config = dict(
    n_layer=11,
    d_model=384,
    vocab_size=32000,
    rope_fraction=0.25,
    qk_norm=True,
    init_std_qkv=0.0226,
    lr_head=0.00575,
    batch_tokens=[32768, 65536, 98304],
    steps=8124,
)
Each number is 128 + 32 x the weight over the matrix's rms, rounded and kept within 0 to 255. Layers, rows and columns count from 0. Numbers have three digits each.

# down: layer 8 MLP down (transposed), 1536x384, rms 0.0414, rows 625-660, columns 192-383
# up: layer 8 MLP up, 1536x384, rms 0.0458, rows 626-661, columns 192-383
down625:100180157160183192190090156082084076104111053197081104153152140160123121165138161172107103126210145134145168092072064145067105143103112134157148141103117103138186112100168123148176125123130123119185095130163146158154141056145104083114137121075125078111147106116137170125149211101064092138127149093081162129153088161145077074147143144157134102202131129175087166135187189099074110097181206179146086103090130102143154129081135177105102154141137061062140153118058140160114110182197146153172142098056125136111098107164101116086130125177124148146133147150103072133135135134076086135
up626:163081148086130093147048126118119141093151112134162122110135149180163089121129157117156105119130087123143131152179132161136111106098103100133117094105083148107129125166134079144160167111097142100118129118146126120113111090111114136140096083137088131094127114108117109092155091142134094137222136157168173133179146167192056169117147100123142135168128137127138136152124102077081091140155148151138075130148153122192134086129118119168119094139190155122146145158115147126139122100113163184125134090104117180187076137147139139139126125197159147159149132120105079128105109164087079107
down626:133111086111169123175140077124107098155117116132153106137145158118117163184099195101095151153134172160118112112185126126147102072126079108090102138178114128062101059140100080154143218145099160116145168137079092141088128112049105132142188085174130159119151098111114112140081169106146102130090104120165166127148128159179131168117103147179109160140183089130090163108175064121087177151160218117169128162128172076179106157077154101065121100206159063159178107185149104173178159150123135199152133125110124118167143168157124119142126094106200154081115087136180090162064141126092104143
up627:141063110141126150093067117155116167115072127148119095111156114118122231172106154108020112101100145144162115072141157100101105115092087137152122107160104141085091117187086078114124153099138212162153138078151119154123158100172084100099097132143091092123159159166149124134102166086089121182113166086111138163139138132117025193074124158120108112118128161131156059181150119142095128127087090150145096101136108131107149096162126144114096133119123131107191128080098119114175128135108146169143178119120132163147094155103136135138151127104112158141142165099106094093151109145058074130
down627:130051111152070110176136150121119109127135137169138098151135111156079101168102134059177138134147159137097102106167134111096153116150202116179097112140102149125112105108088120093122139099140176182108105164184134187140107145115178116119170150154111068109119178147142068099126163124134088120132136096112098148078182176147128151193089098167122132030125132153108119151057095126115183147123116163127127139151069158206147112137159007197136121125153136099173134123178123059110143121117161122077111182139095105151159111128136108053166144148129116157122153171112124074117128150038083167
up628:115129154164118118150097078128132151095114131169159140103135132110129141121103085133126161097133070107183153066162098102146163069149131196116118152106127152160165106081054103127109138160167138117126200173137160105158126121096126154198040095122119103145118160089136077197163139130137107086131111038114083068156189124117126169124130127128180098143131151085113185114135144156210091092084117090159156143107105120095148136165157130141149136129076130104136078105111102146112105129126110164193134105155159153174174091096084121131116107114129101105174179084161174115126178126078149146
down628:113144120068133095123084148101097118086163183177143126139161162102140147147109162091144085166102174153177132075072109182057103128073089144112121184143110177174045178121128106146124142105180103087134172093151159163137114102170168173084118145091126050134184131150140192181095197140136091098155095179174140093126077139142194125086105152084135124144099057157117153129090185109147116153068096182080139150084082154141177084161165117098083164141134111060148111183165115153086069077149144093139082146170097121092102144155129126119130130113143148092078095130099163110108103183141106113
up629:144146098102153153111083097165178141119121107147125113151097078100126099131146089102151160083109108024150141088084107096152137164166150099169107143125088132111151131110112138124141125121101116140129101054165070137134132130119147188187155102128147092118114170132112117112116111112078150151097131086181130091127107139115180143142149114157159112123174148197072079105080121143124129128080136090221095087103123120146076144151182142111124111119112102120105107132192176181132157098130146108134191106172110156068129158144150132189183094127108146098061159189111173112120157067046118159
down629:092121137148088152163129214094216146090129163099081127111141114081112139160065129183135178111091146110167182096138108086111104125112137117127220180126078199102098168144192155144086146141121163132112141130188155137148127110169130150117085148109072114058104115146180169088124106102103111156174117090126112141088124128149133127158180171073101141134147169135156161139094085145133160124116085168129137136124149123125139095177141103155135134098203126099149164153125153130121043071140108106086114068106108091139156100121073096135142089078104102096124131106113141144136148112089093082
up630:135123148074142138135113102165101130125120111122162121106142060111106090126148150119132089072121127074127179144098135125120124105077119100123131082087157155080128181140118165152143091180190165162136084091158168133115155124064173167071116075150133073129128091109129112104104099078103129096104150078119178113159119132135127147153063127107146120153132192175100107107145133062090112142170142170151117104105126129111114105106122161098159135116160126113141076061203160176099120135075166141134094094102086133147077113113167077155113119163144201132113218140183148122132132079111050189
down630:104093124130104161120122145169210168145176100107191150139153131135131129139142114212109107141072125136081112113165132070172113105069031063063121118084119145108065119138129163134150151147101157109136169185093089118113157113151081132078117129137126132129089078084120111129019108101119088115139172156112107120085111106101111115143111082053145197143088137088105103090141133141160155186136147160072157163141099113104088082134151149150177094107122120157117103129108141154182123129132167187109148102160149092158141158102125068123107126069154145122111090136139136152110095094139122111
up631:076099136117212122171116167166157148131103142099153130093109131108139153136171150098099135146142161186159088083095109135126128096133150138128131132103087085095086130109078059109178170196146165055112098117149140133108153135091119160056196108120124117142148091135108155118126113146129104157145141134113059136140098101165113156080136125136135133160120130152155156126136161104110136117103182123117122175121137167136169174095061160121145154123185104168163176145108127165161137153133173159119126117150118159137114114154145157105149125183094134094120145135139093135132121092147119138
down631:177080126115151188133126167129141133151120120100114104167147144093145116123123090174172147184115137088134165170098148119120121122121104129157127120111190103115136043114114166082100107168145106098126104176083127145130120181144142132132113083131112113154103073147114155126142121164101146159146155077158123148134125145126115175167161130136159141125079113136124155111186118132123132122108106095149131080150133165175099109149088114168147133166107107108121069154109169146149168121156046062110103138078175130110100126139135121064117148132075151092092073164105092164153089161149063116
up632:106145110138104147123110107140179167156167064140147160083087090129103178137130113144142108103137152129082115108155099147138110120130142120125131171196157107125167112097132075081117171106111066085101068152104137163093093135128098141150075143125123098113181131097092082087144182125093137167204131144153120124140126126094171137081170136136150125140190084124204095097148099166100130132134187183137143119131077171154030115166191120069075091139137123183225161092163168157121099127142117102168078199106132117117088154134062126136098178187064083140140128136114063146117146092181117173
down632:082177214133118119077114143118136085134133094103126147127069148106119132172173103122126084088129119183146051121093113176155161135113100133166089115140154093173193141093140016082115154110080179054146087133118132111189103140091117123101071157186148155201085143114111133187106097109153201078123127117221107157130166116110153147084165148100080087125084151151171154095120145149101119165148183138166160053108088139116090088064141137120143168138099154104145170091081190161132104079148085080084149078143136085097138118133080147131187108154072139096144077097089108133152107086138175149
up633:101099109140125136196147120124128142107169156084152100164100090177163126050099140111137176155115108153088163149199147144137103063079078112168119164076154087091139136119132028109117142194143169117145119134153192117138092095057110123130149117122162094144111143170057118201113138168082068151119192121170131112126131111115116102125174123103138134090131159138169168123095105120093140090064141131197123173113114096122083104163113153157131096158137159126132142097154129141146169128110166165152097148119116171160105080149088109150164110137135102144147078104130117090121094149128174104
down633:094103137108116149135185202108145136164177140161134129042127112140131105138070143123159119095116079142154184199144155128101138091107113120129071138080100135096125128122107080089124116076128204134143137135128087175112117077152124143091149152089146162112144113145137056083169168152080165137119099149100112056079173087134135132175108103109123134161146123114117119158122137138137113081127046092114183084157110137105128113082172059118088104156123081113124174158153080120156063127115109085135158106136126070078196135134125077153098162092139118117142133145137173141175108188136188085
up634:075145107049126139143107113150152117103117158102106127149052127139152105127128133069128122113136145088133125118134142087131153111180137150091127157120089177018104086133087128073107139115137099118099117106121137116102133065099159171110159132131111114109108121169135129091081149145080100113189169141081115120142153121094151179126122132132089124171124119131140058091108129099134145140115127067148079175139104146156035066103157116141110128175185184112111150100118057140108175124149159091133160119132135170088103196143137048109106144142158156119100121132096137110116121115136102090
down634:151124178124130146057090129119094101176146139073119111095110126109113048120184130103126173132210163148183155081160196065158140101150127210195101109100142112141134105142104074113139141137181126171116124069108114130185125113138177123189119144123132125097123107100133200110160116095135102132152150194084133099116176161153136133124109130107119148196147128161144075093125107108172121158115144111133120141130137179147098096124145074106091057119115115126089110104145141093179121108142160101088150160156105140140191130093062122108071093055107129144109093125187171120130143143132158089
up635:178103143131101132156145133137110162047157184119089131162079129179041097151136128201097121098122153098167243120170078115138202131134123182165092130103121112162104115127095158129151192135178133129093111078137093134186087113099108065073134160127057132120160150177123072055121143183108113170128149152126167107109078141161123156131188091151140146147108161097126183118104138149127067093144142133128106119183120193142061187049106118146100076121193177140127171125186109092113106155120092139113138062146094123180124143162157150119090164166140148143172114109106153135150080052144109097
down635:107172093092108154099081144076115134170142166180134129143128187138134123157167164156102135125155104035114114040093155111132097153085096164118114111169133088140147060138190106186133127117155078115150144118057168083122163173125122072164161150099101172137147139150147120110157117154122149105104131134104162121191105170147137105132149122065142141083154133086124184099169110134110093148119137147149110150102123077098093088133158128145099153110119186112133149125119130065092160133106161154099081162197147088139131150086156118173136153107094123187168085148129107175155099168105158113
up636:115100115113108147120125107133186116092147096134169125151085066147137094088145128111169126068098104140143116139092025125157107123116110184125075143098168107106092141083040114182149124102130134191162098092122102156123144131130152139064129118091160096127195147081075157090137118130135208106120125156142056157133157110102102067115234130138114076135131163107139094150112164063161117134117102069162129143083114200093164108129107123114118090138126173112124126128145181173136069078135172111119155138144101145161115142130188123136103145159041134142130202103166107091122073131077167142
down636:132094106107091144117114182090117141112122116115117140161174109114167117098157083143074121125057162047180111125121127154084157144061095086110134126107140131089113123162139152102133186110090163102162127104074124039091107153123136157075137093076102124122085100135112155173092082158146132156139064179075159172135107139125114087081075169011035154115145155133186117083141162067160137145185118079110127064110161093149061118116158132181068179174189137108113148166161166144081135154137177173137108079151149108177112084166111091194121165122150108147099127181172117128113097102154162133
up637:130171126174176118173163105112135219110100174151112159128085191115178130079092097075068141121106156129112082147087129190108140118100109114133152077108146130135106147080130118113153092138148102128070141152128124153131116129141033146148115121172127169059111093128093147132173109088154091086168085095117091122105170103133160155111101113166107041157130136126153146173093158118134118092108145162086126181096135179104119159083135125136158141110188113182114095144140121191126129108069058128144123085110172131170109136154137143176103097149070100136148200134148133133088131105089136115
down637:141145133129158128146142100141148129155123127102137112117072159114163111078102102133160112137139114144136134132150126134125181134106202138122098132121114130138131091080162138156131072122142190118185206174077109068166141128145127107093120165111164107128096130111130130133172106119209118145074094154153173138155120118126155093104121115145111116169093117138123136151141121088152086087135115130114142152168132172112126159093127093059143147142128000102145140129162148104120156096143122071165170146099100115117117146121107142144086208136121135087178130106132136136153154157108145163
up638:135151163090155122143060093105119179125223185083148170151174158105171101160145123161122104080132147194100191130101136101129119106116121074133127139143084096143154161171127103121129102162169109134144147114168106140153132090083166135093145172207092116129161171132138135158105126080115165126145187184140132100144161163142172130156088157132175149125101073177132154116135146113126133097135091120103160107140058163098080119150087154146094109083115125199156117179111154137156157120113087094130114130206088144172025112155103112111096122141164117096162098174145142135079122138132121122
down638:136154090147134137100132123145133127082119170070138128107119166102144126109113125147171083130165182146078109102099148111129117124161163144134118099148119102199163145139177053059144138160108142214145139135112130132126102158109137174062142176109114133160161167140137101177173056074117184117112108149081060178190123100062157117153083158196150093138131168106137150082143152107120119136134190122110147108092080124076103130151133082156074092119138038160152167086175097122145158094151079083122156162132091126130117120155117133167172153133103077109116103170115127102153118151133145097
up639:078077167160092093079140111182107107126174106148125139094132122111139108115154130112164153161127101131090099118179116126121134073138143183151105172116079104086134105144111149102159131106093119122150094152092093191160085110097144112184102183150133125125151144148073130141112153125136202180121120086157142146167111126093117101068149192152153183178160146100123173163108174150160104124062151147139122105130133107162129140121127166094150126118140091163159098087153178111134197143139110115098157140156104179145118106090076145077100141165145157125126154070153128071073147140155137153
down639:079077099106137127136118086134090069183131087146130175125120123130125079039154134160115146153086092104110123138118184123102129102141142168128145106086165144146063151100131117119145084114077133109113189176139152179154161128141146143095136096125152150068147139123128145136127106156144091135115175194120125099138143093140106165148155150134166161101157096162065105132142093101143125121111159150111128113132142130119132131130079171163088113087095012076134206149144070073125124139140078133142053096142047106074089138181124103079140152121084145115118119120139155111156151199130125167
up640:114113098190136098150073111133108132188167173126100103139080133090098097173131116161163132140040105060172163141129129140160126096136121119156068147101132105079110181154101102111155128139078136139124095119117094131133175138174064151204105090118151134100103122182135134126167110152130167124132170127108087113144129100117128149126154062147181162133087186128162169132040126135140158089079182139136148175105114136172120108158119151063107124124104178111107115121166097139103112105049201145081133106145149140076137129144182091170167124132199113154144140134081107094095140124109140151
down640:114156092138136092107103177149127138132169158123150097156131181193152138142105152161101171158125176144158132094120196165134124140132109174163055147098156141146112153095113083136112098130130198166111151093120052110149063163110159129155114166151082152128108135108127086136161131085110118113086129117189121130115137119184136113187162131179136139077146095145122093094095136086093150104144110113128096109102150121089113147167108169145117157186120090147137145101103128144142162130115154091139167152123163144096092159161128172094177087124125124184114130129143136083210143146087127129
up641:115115092130155149101150121157196130165101140132161121139194102152168117149068111135074114061146156029126111167140131089145153098128063094117135101082134108135175116153081096078127106133193111109102085105092131122197128141165118164107147161157057167120200174164096118140173088129113120128130156136166159156123083128127048141090189114113106107118129112152093088132132139164080071128098104106113166115139118163124114080061100169172113121101162133188184153130212125160118180086120121128126181139130130160072128138154127134119149143155127092062131125166161136117056137127111140158
down641:113145116124124122122123178132104132096084089098139110136145202160080163076081140152163124100194195107138091112198164095110179160138087109080138120128166097146140158134097102107047086178169130135117088154111133114125136108130163094064103169113129118158206179195188115118127135128161151153196151097132114173142131158147148136162226136144125116157161071086146121137078134150147140106133080108154105106161129159077139113141147100210121137126116177134164127106164135066160152126141129076166166145148137139146069148145142158169106198127130118171144131136151109132052137150124149218
up642:065165178114147105183113083120146033116148143136091086065050164077172121103160092058068073137059133096077075147157097121150114111122137095122121206131161162035105111207066169130163180207117127146096145141101123132087152180119029079182124162099107117102142086089109097106172112113097058108075096125150126161115162173162124124159119169186146084133171165067082059108066120123066190109102095157185114130108120170161097184153107102106128116181144204097163146164131122151121052158089117180140164050125114070184048122186157114143108146185112140149135169154110156044176156144071110179
down642:172098192125045134151083070057071157169118179137124050126076161080160150154111147073093123143159119124111000089166079172149144096135082146090115136133151120100173115100103122117119088081104191141165090155191084121187237118095174103124139182096129124056179124117158071135079112113107108150126128176125139141111153071067188133111071104095131116062064184105126139134163091041105095175115030184128086145098077085053127138099193136150180046080105123051145126126101149101165181135172141133068144155160140119076118144111116119132088108123133138132120145114158095073152140159117114167
up643:098126181128140112149128121098148118106168192126122153159119142156111100080162145100103117115100128075125085118142126098189152082110129131117134112176099095151059164161120096140121157109137134170080134100088154097157142123075158118091118117106102075098111148144123144137122131167113130097097142063199148189092157154136130099084178162082099126171179103128117133127076214138197127159115146048093108130122099090102069077130129124135115126164109141108159105088159112146082153177088124095121191156128120146084119181169152071113121132117125171111142122164150168157128138114152082141
down643:101115171185135119125069151124097156122112085188106117113143138126143113063107113094144098068125134089118160115149110103118112149135144205146118107116101120115048092165122104148117117148104085097144131101110153168098124122099134176146110170103159187141146126096175102154134090134064130129111189137198149118144108176146094128063137213117115128099139106093118120124092066172134108096160100133191112133109141093114078200086103102107118126150087109134152156136152121115090129137125137108031149136120102118125096141083126105151111120124174179138109120056112121106158067093147170140
up644:140144140114151140105161128146189059094129144137131145085120121152107116177128109120080102160151137128098172070100124153095090160061041112086063115112109130180114175059128104088152077161197123076084169101154134145059093161151093246117074156175115133044142121091140105117134070123055130066194102104126167154086132107121145119130129109137132032165126141172107095156167144124051114111147133094211103112110124133113081146147119127141151078134085099171102137135127075098120141062105168090105134114184139118134121077110147136106153123193071085096110150114144091138118142111122140178
down644:153110102167115145129150200125115135124077149147206098207124108174124105126137163100093168106107076169138107108139203143109131141082089093162121108089188134144105137128117112200135125078166113127069094191157150180136105107102107186102108126135106110063123111063153137119117153179072145098170109123140171141091139163093155094135180151072130056138081139180103072131129134085047129222166127173143094122095166079115131115145179080125108100144080136126098126129117140133112072069098203055119139138220128134135153107097099187154177137127169092152164099155188140103138127143101105154
up645:135123147188119073102131114153123086101105207106051118133171145133129097119166143135174155151097081121075151104172175128170112116160106146099124159092165094110128121138103145099108166099165164119130151149097093138114122124089165104158093136109147105154105101115137114121166153143135141120123076166165165157116093133187136130146111113108209152150128156082120144109181109084159133162101177109093120140174134182127136090119096130124060103131133130140138135134139133142086121153123138100117175127084147130101124146172106115167155142148106191073102160128127128108140139134143126114
down645:121094142084128126184142163114097159147113151129141159076143071111109096107054115142150097105142119109150141130164138099130067097115168099127140158141122147147078148080108155051118140116146091136126152110123096068135070069108086158136101087160128157164079101158185105132101192095138129079084098121137121100125151092071124139134105077105142127098110119193100105098106070099167139096141103074161135119157144132180060082149142103056149113125102194131116138110164111139175173112109143111187126135158124094113063148086137161065153084100138119142131119135111113160134136142113032162
up646:141089180131167131091121134131116092165095114097107135092156105094107147184128093130093140126119157164177136113097142118153141116125119102146145180168151073092171097104083125107120106119168143107104153098141109117122156149145114156096153124108047125070167086054040114149112114125102069140119109193183127125149149115200130125095139123155212131176109120120087115109118172108150063104106177098142121130138108152118108126121104153126151085073167147151116069076112152080141120120103185113069143103132149094139140105129142153122107140171090138148143146076138139128087130110128112191
down646:150123095149110212143151098157088127145089109175098178121105092139105135133144102126124150153091100165131186122123122146152137040148085134109126179080165126077111173093141129158129136116124091116068142153115142129119107128137151164054163088074080101086192138087092135173076166134148141106147125134170099143080128089143076122139142149135109147144102159122079077123144125076242128090100115133108147170170124113168114074137107167149117150109095127085102139189157142101117084106130178169093122058152138119170147092141059110096180171109152136132125158078178090099134117172101130132
up647:143165129142096130170060104134140111132107157171115211113127135132107105120128118146146100130150121155112111116168143088145110097144113171119105174178097084138095088160046131122122113123118145130128157131091198138139085134146118138126075166127142117068134130107147131139116217119126112172189156117102158117106157067172144148163147108122157116140140119117175132142070091193135096148104133058091109160128103111174120107108065123122189130168143109093167150121091086115105164106114048119222144123186040098128109145166117096115162073135142113137133110135105119150095161126174154130
down647:114164119128174143054134157114105129114170114146094091154137100113126103154157134115085089138131186143109127125078134122168135157128207110104167141106161148117115111082136101167155122160133142109148049107120139082078095122147089152109175142116152130043182138130114086095099094134152152164111085125074098141108187155178101157087076141113112087155152110092127110123094137106120179146170112198083156115151073189138136196162164140145158150125163170139142146118174136147150102138079139166140106101110133131147112102186145130097175075144193147128081125120160124143116124133187167151
up648:102110100142143140128149131140157119120157163135131106129164168143049197128139167139042142103147114082145140082161136121158071102105065131137165071178153075141116131131102123147065082123177113068145117104119138094121155154171156138123145117144085150149201154088091142116050137099118130123206209164155126132112158152150097158146059161084202150053051119138110053087127147166147065144081080097102117163106139122128094137193130131153097090113134126113157097143062111124179121128127098129092182138200127118202086109124129161081104109212153134065142128064136129144101136150093111169
down648:137117159159123074134048145193084139212161110209139139074095100164072089112096170106150098125148146100206128174125057116113095090105108113154156108099105088157139128101121146066096120087094121109106056107117158146078160101145129107115149102056110138126111177159124146057137194135128186168159149130186191107106150155087105158166150132106127168081139115137132055160109125152109135156140144123125093131120187127180131122137117163061108092119161157133180160171107107148128091066103103109036094098100100168157132152117100088166181130148095118129106175120120131207126071121173077079
up649:101153133126159089081137133205139144113189099120076146137106121160144144133149138117159159105039166096129136130182114119139052117088070073159190141175107135112131123051170141173162145135109109095142155140110136112110135156124115134108150145142123082119147114091030057149129212120115096217158116138191108071125139132093157114134104159163114156149127166137135107102063089081116135133155114170119115157113128130167151118177136097137106136084154142084135061215169092092116130114086108136192132106131148141103093170168117139141123083098206083097141097118181106140119074132155144130
down649:123178089195093103057153221132195185160075164080088103144084140119099109116152078122144092151101146118110154137158117094150123101132118189093143155156126143135177154122082147129135105113064095108115125167141122124096112146146142107167157113159152134124146099120116139158155129099133134112158152079097098120094134080144087079150168136137113113109190098129118080115063118166204108141208140130076115111109168161087148133081153170150164136147148152165130148145067103137094133143128119154147158098058158167160159117132064080116161136158121079101103130143135110082164137113180102176
up650:137158107191139035150130078134102081088139108169153059094123148117139161193142126085141114118102121145145132090180082125136104131122130139144091148168140094122087129077140126061164077160124153088128155085185109145080161137122085080174074108127167115126115133149174111088132190128057050145122125110088089074136157111145127141066158141105114140098139066146138096126076137117137095068173163125110146180214099120082102130079076184128135066143166129150094134152141084140130125129089143129128111147129144155142172159129081136139122096126152139121082210169115123101143141136182162136
down650:134086092189083146140147227171178120158110060153094188145114107134165131121111107131082189112144151148177127140067119063150125122143116083161094107108174082129076157112087182118147131150166121144079091121113119129110132149208108153135158081159206151142210131161119156107113086141180171119087161167132139065118100177117124101130124088109090196089143160122155110160207142063106163095127105162152150172143135189128099094148124164112142160115077130097149161185079115137097082131139151133134093130108169151078143142137149183158073071189150167116199156148114137158069116174167121095
up651:111105076138125117098134117129105103102162110130067169113136105123117099109162101161125125071086155159127150148135127147096161093130190123113129149159068154138139150135071084123106077166103105123142141124161134145215065110127127190149084135102141121091136048127133087123206122145139106108144153062078112134133114092171110122130150145144143107116107108075157141194065181094192122126164119156145131167102069142175081157121129153124170091147072168076143140116168148192117102154091062184119105093118145165135145157198131153119127086136131166145164088112116113178147169113125138122
down651:136082086139115148128154255159151079126137146081153082149177114075101131141131128102100130143118129114122142147201124111129126087115128120075139181153123151104096122101143108122169114116141139089128144111113032152138107116111086167135120121125056136127143120182130130136104079105095112059074156142171127102141160102074100152108140113102136162116109130118117184073116159141111139156193090153122099116164136150114124113139106145129158166121200048142107126156140175126150116131138129122084184117153143164100124149154155107133136136144142105104167142155144120112119154106189133117
up652:181096100168104139091171100169108108113100116115130112080118140114109169198109093138105101101151187067144094137170079104189129134125062087069126144161201097139171065124124057098096176113119158071138103119110113143092197131129060097164096097153122158087138125137127118104094138146118151210165140147149076053083108065182093125057119091114150100131135119089179185085101134171129151195132128090065123194152147126159142141102133164176189114112153109210169058121114098109111069106116173142095097150092132156150147174115067166090149086189158112108104095089134132112145137043145143133
down652:249158153138063113116092072136049132132175171023185122133111095122149086117123150110123127130113128147105082115165130079132064113132064118128085150175076076086148045168153064077107182138212130135149114129095143100150178119102159130121181112110125153141170106090062156106163115171124111158125136115149130170167150133138099094190106110133133122146118137148138213134105171160189137126181120094135168187164099088098105133116140124076105132184160101138166125131068109148130150150144164133090138055150156151126113149108117140087113137119095092178142123109145201065141139128124104165
up653:105184198150207166177113114143129102195085112109146129103061099135114128099072154087176148088149106105115098045106147152111136119107126172078065094118103138108121141131124167097113113133139129101148073095163079132105133144176058147148074100121150138078199120114112133152120133113081147105156155120104126129142155141208138151124179118090120115116155115116118105123143107178140129029131138110175104132146105102130102152130150095103184158101143114111064086070106131104148088138145111175147115194093133097174110168187185099198144095089084093087105157141146151105137182083165157175
down653:147112138180086122108127181107124084124132110100158201134133135166086103144142135179141148139130052102098106123133121169088067177177147132156100186080107142163195119123142117130190123103155137208153147077100166143164117087158168147096116141140142130082103102113082110172152134117083137141146081137120121149169162115097129135113056178149113179107109088130132163112168153172105145125074110111153139102132089159082130122139107125112155090086075148105091159162152199053128081161165145108105151139151157081139155169104136101107133156150157143104150170098086129179079164154120167098
up654:127154104142138170122128096089164133156143146187120163163139132177081125102090141149157176112147125163202109151129126091147104123124087122102198111105110119145120141090150106091192112083200115092093095115102076120112150134142101191126144133135146158120172152129092101103151208134094147152162124093152077087116158100143151166125096125170120135203089152160169150113099153082158165110082140145132136152153157102156152131147150109128102114144162123165122123133095105143151149131141146135116160187119098138092209121143164160101080104189089171224105118145129179090112120181111123189
down654:146113069172095181082113185106143176127138093117084110151079143152185096096110162122140168093162100123129150148130110144162149102102124187130125149105165131131148135143120145084102067154116098136146132078160166079068172075176112108157138099148092042143133169171123138189164136150130104125118084140171164119097161152176123087096141121140139101167117205165130100141126103079133133110202068118172110125106168088157117153099135152160120109142099119138153141080032089198087083110102108108131129103165118142102136174178159099158133071163164210163077160137126129109134094122116114193
up655:035128101131137090122100137169113120152163093131103159068155147160126156140114131134141117136128108102132093158151095130140120110090088171107095154134132107087128135102194109151112136145084116123133102111179132105161148161125098138070076122117145095130179116067142088151106124128097128125136166124118123149122132063156169134120183102181104096141110198099136121156150148154153123123111187134135136128136103146167106159090088176071187139143118128116125150134110085176135089063131097151092114118105131197105129125150174127094139090149115118094141153097167120153151132090159109119
down655:100080095126182158134182237168179118143110165107124149070134131141123082175130155118144124136131113113142177114132118128122117110167126109121144108135104113072070101127111133102111142123134129098125109132161129162121129205139114130111156106129067126170141081148100132142158110115089126160115144132115062175147118132130154131116124169162146097151151152098100174116149107123108130092136137142100116043139192131148108119089152154121141156147155151158127113096115088144184106111140116106081141106160160151156119072120120117109148143135117050164145114157191137105125062061146129115
up656:219124172138157086136057076131097090149119155154128111075176068082121159128129173076145147117073168095157121080088155123188048119101184145102096119086094143094088192082132137176096154148115088105148137124157173118198190101096088193110121136106143174074224126154158113179136113148161177146151133093165090147171126197151140157185154124119144086139167153158202078153092080076152103165143071088074061118142133129140114162128086156104175099102185125156116119045159102130184157173105154141077119145186129182109176159125111096204197093126137063143139168181144116134093188099152108125
down656:052160068065089158082208092174154130166110144129129132179089065133126214136132110126112122153091149149151102113131209130181148088109185106132224092078148138056117117096175185152080196080143186141156149109136131113152036210100104110136125121177118129125136082207141149159149069077190120166160090101087127138072146145108136155185130160133155089127182083120098096075172119139108132165154104155094176177137085131125075208132149113154118129142128120070098127018139087126100079114150157145108125118106120090163162056142135133118102154098123086086112138124162169178154067128113124157
up657:190168127115093120115088117184148138131096175156120100129041080118117076040059090113046105094125116152108090101091076131084148161081122114090131123067193056088176123041079116163093114094126118083084126100119139140194169094144162106114094159142130133139087143148117136083103117119040104123161144146122121124138169123082118172093131101166160128129084187085165093091141147138134153160074125179197103145136122180135140123116141134186118127168139150132126096074127088132068098171116137154122149130142143129081089118109133187118113140088117117131212128147154070080081134064130120130
down657:146132153130091138093136233162075111075171143126060204092154146142138067115123138185157112128172106139082146091071141184140113111120162141147107068126075169150120164150074078115114105117163095050098157107116168155115163116110111209074151146163124154110073080095168169068121160111145185154072167128160136110175084123130110121109106108141177115108119167148127134064122059135099119145123056094152159126113104105147189089109159163104128161181171103147092131086083104088151129136127162133128120159128166125118107124184130084118096119101097066170172103131068191144098086071138092160
up658:084118116109146162108144129153140112133180131125100143147094078097113122156112083112107108175098140131088135116104066051149173109123073130130119155104103140136093125123034158132133154117142091159113151083126077094179169133153117074101162109145089174145147064113080101109142186100119105130096120156125147145099140096123100180130080085166117103145191161123084082177096144147156135173182113101183116121086117133164094133211117140084126086152092147100153137124150086127104108179131119100155102147165207179134140148201153131130050114163100166089102095128152133135134110122134123111
down658:074156095126135145090140196146190100092112121149110063195128084108117070139128140190113147117149114189116128139101161107095166132100102139085175218164148101123031176081151134089129072150148129187090115105082147094107167131168124113146155130110131067137121112153173141132106113121123157114184149138163101143111170095195120142123141117134090163102151100072113120164093100125120118161180120141163087099169124102120148122201069125143128139156161149171119097215096135145081140134116132093039127107148131128118066160117135138189101114180118060141133138168089152121090101102138079170
up659:127086166147131101140079090127241121184158083147106131134109080093148134135139118149093101119117141110108125159106147114131153079113160173128134072170147114135175146144190080154191120116104119114143107142147121087077149053116087097096110146137155137077116122171070079146146060121115126132129172165095070186137123096170092122076129196124186114153111131096118096069154108168114104124114135138122133120116079119131147068155125166162142103140088170142110179092094136137172146076156147175097089144113126149154097117153147075129087084166101093096127104181121089126068156141162085139
down659:179125120151187099122032131074182141132141107073129121140102096145083188119111147186173130144224095154168188101154176168112117104119121101110117095177141118135101160115105128163088119033132126126209096157107196139111115134158101154057094111176111096098116091155104084149131089121117105141074103102155108164118134153161111134134101098146135114177100129135093086093130080159135126158158164172056092122128104134129113147115102143097163164094129100091138150181132099095166076172159162123109073101198099139146122101102106179132099133157130067079160142112117109116110143135169124131
up660:143141134124185162129146093094145115102050142156138187134182101094152158108149121102078140081095138171132069129116147104202096123143133110122133080082077131066101140149136145122136144158077105152083131146088160133075123130121096139080214160132130094119135121139103108143141147148139152129105144095128077112168111056132143101147138039103137130138088120196126145144043070050215123117072151075159080110113055114141116149115101140145144072049160109122150096136152126180077111206177140094155171116155102115101147115140123109166164136175139112104071123097185102091121166133111120188
down660:123106193118128118175112109109167139132151147076181127109136153155103066111139113180125099136071108094127163188121173138125124199147149081140140187166108135085088144101177180134112173129148100121084130104192142101134101076143160092143167130057075144162076088156092194150114130112199074154144104078127090210121133096161122129137112144133123111174166157168136095125092050141126147102109131113183104118156147164140125146065187108173077050124172102197167088171066099120225144160144152058192136142128134082092163177160133119119098136111184109184076050108148156073109145148086095163
up661:148131112110103095170134082128176127081099143141116177119127162130127126152168119151127165112112111106112134144182112112114141092137110081195114131197146122115156168089162049109119129097216114122115107123086126140052182119080115156166103156175172122118156099122071106135168154136098081167150149120130106119178143105138129109111142094086181181110169074139200117152157134118153177126160102159124107104139120163110117150071099116152131082093113097216125122055164147124208149128128131106161141145122101102149187155118115163147084146152089128136124103095065104091162165152094092162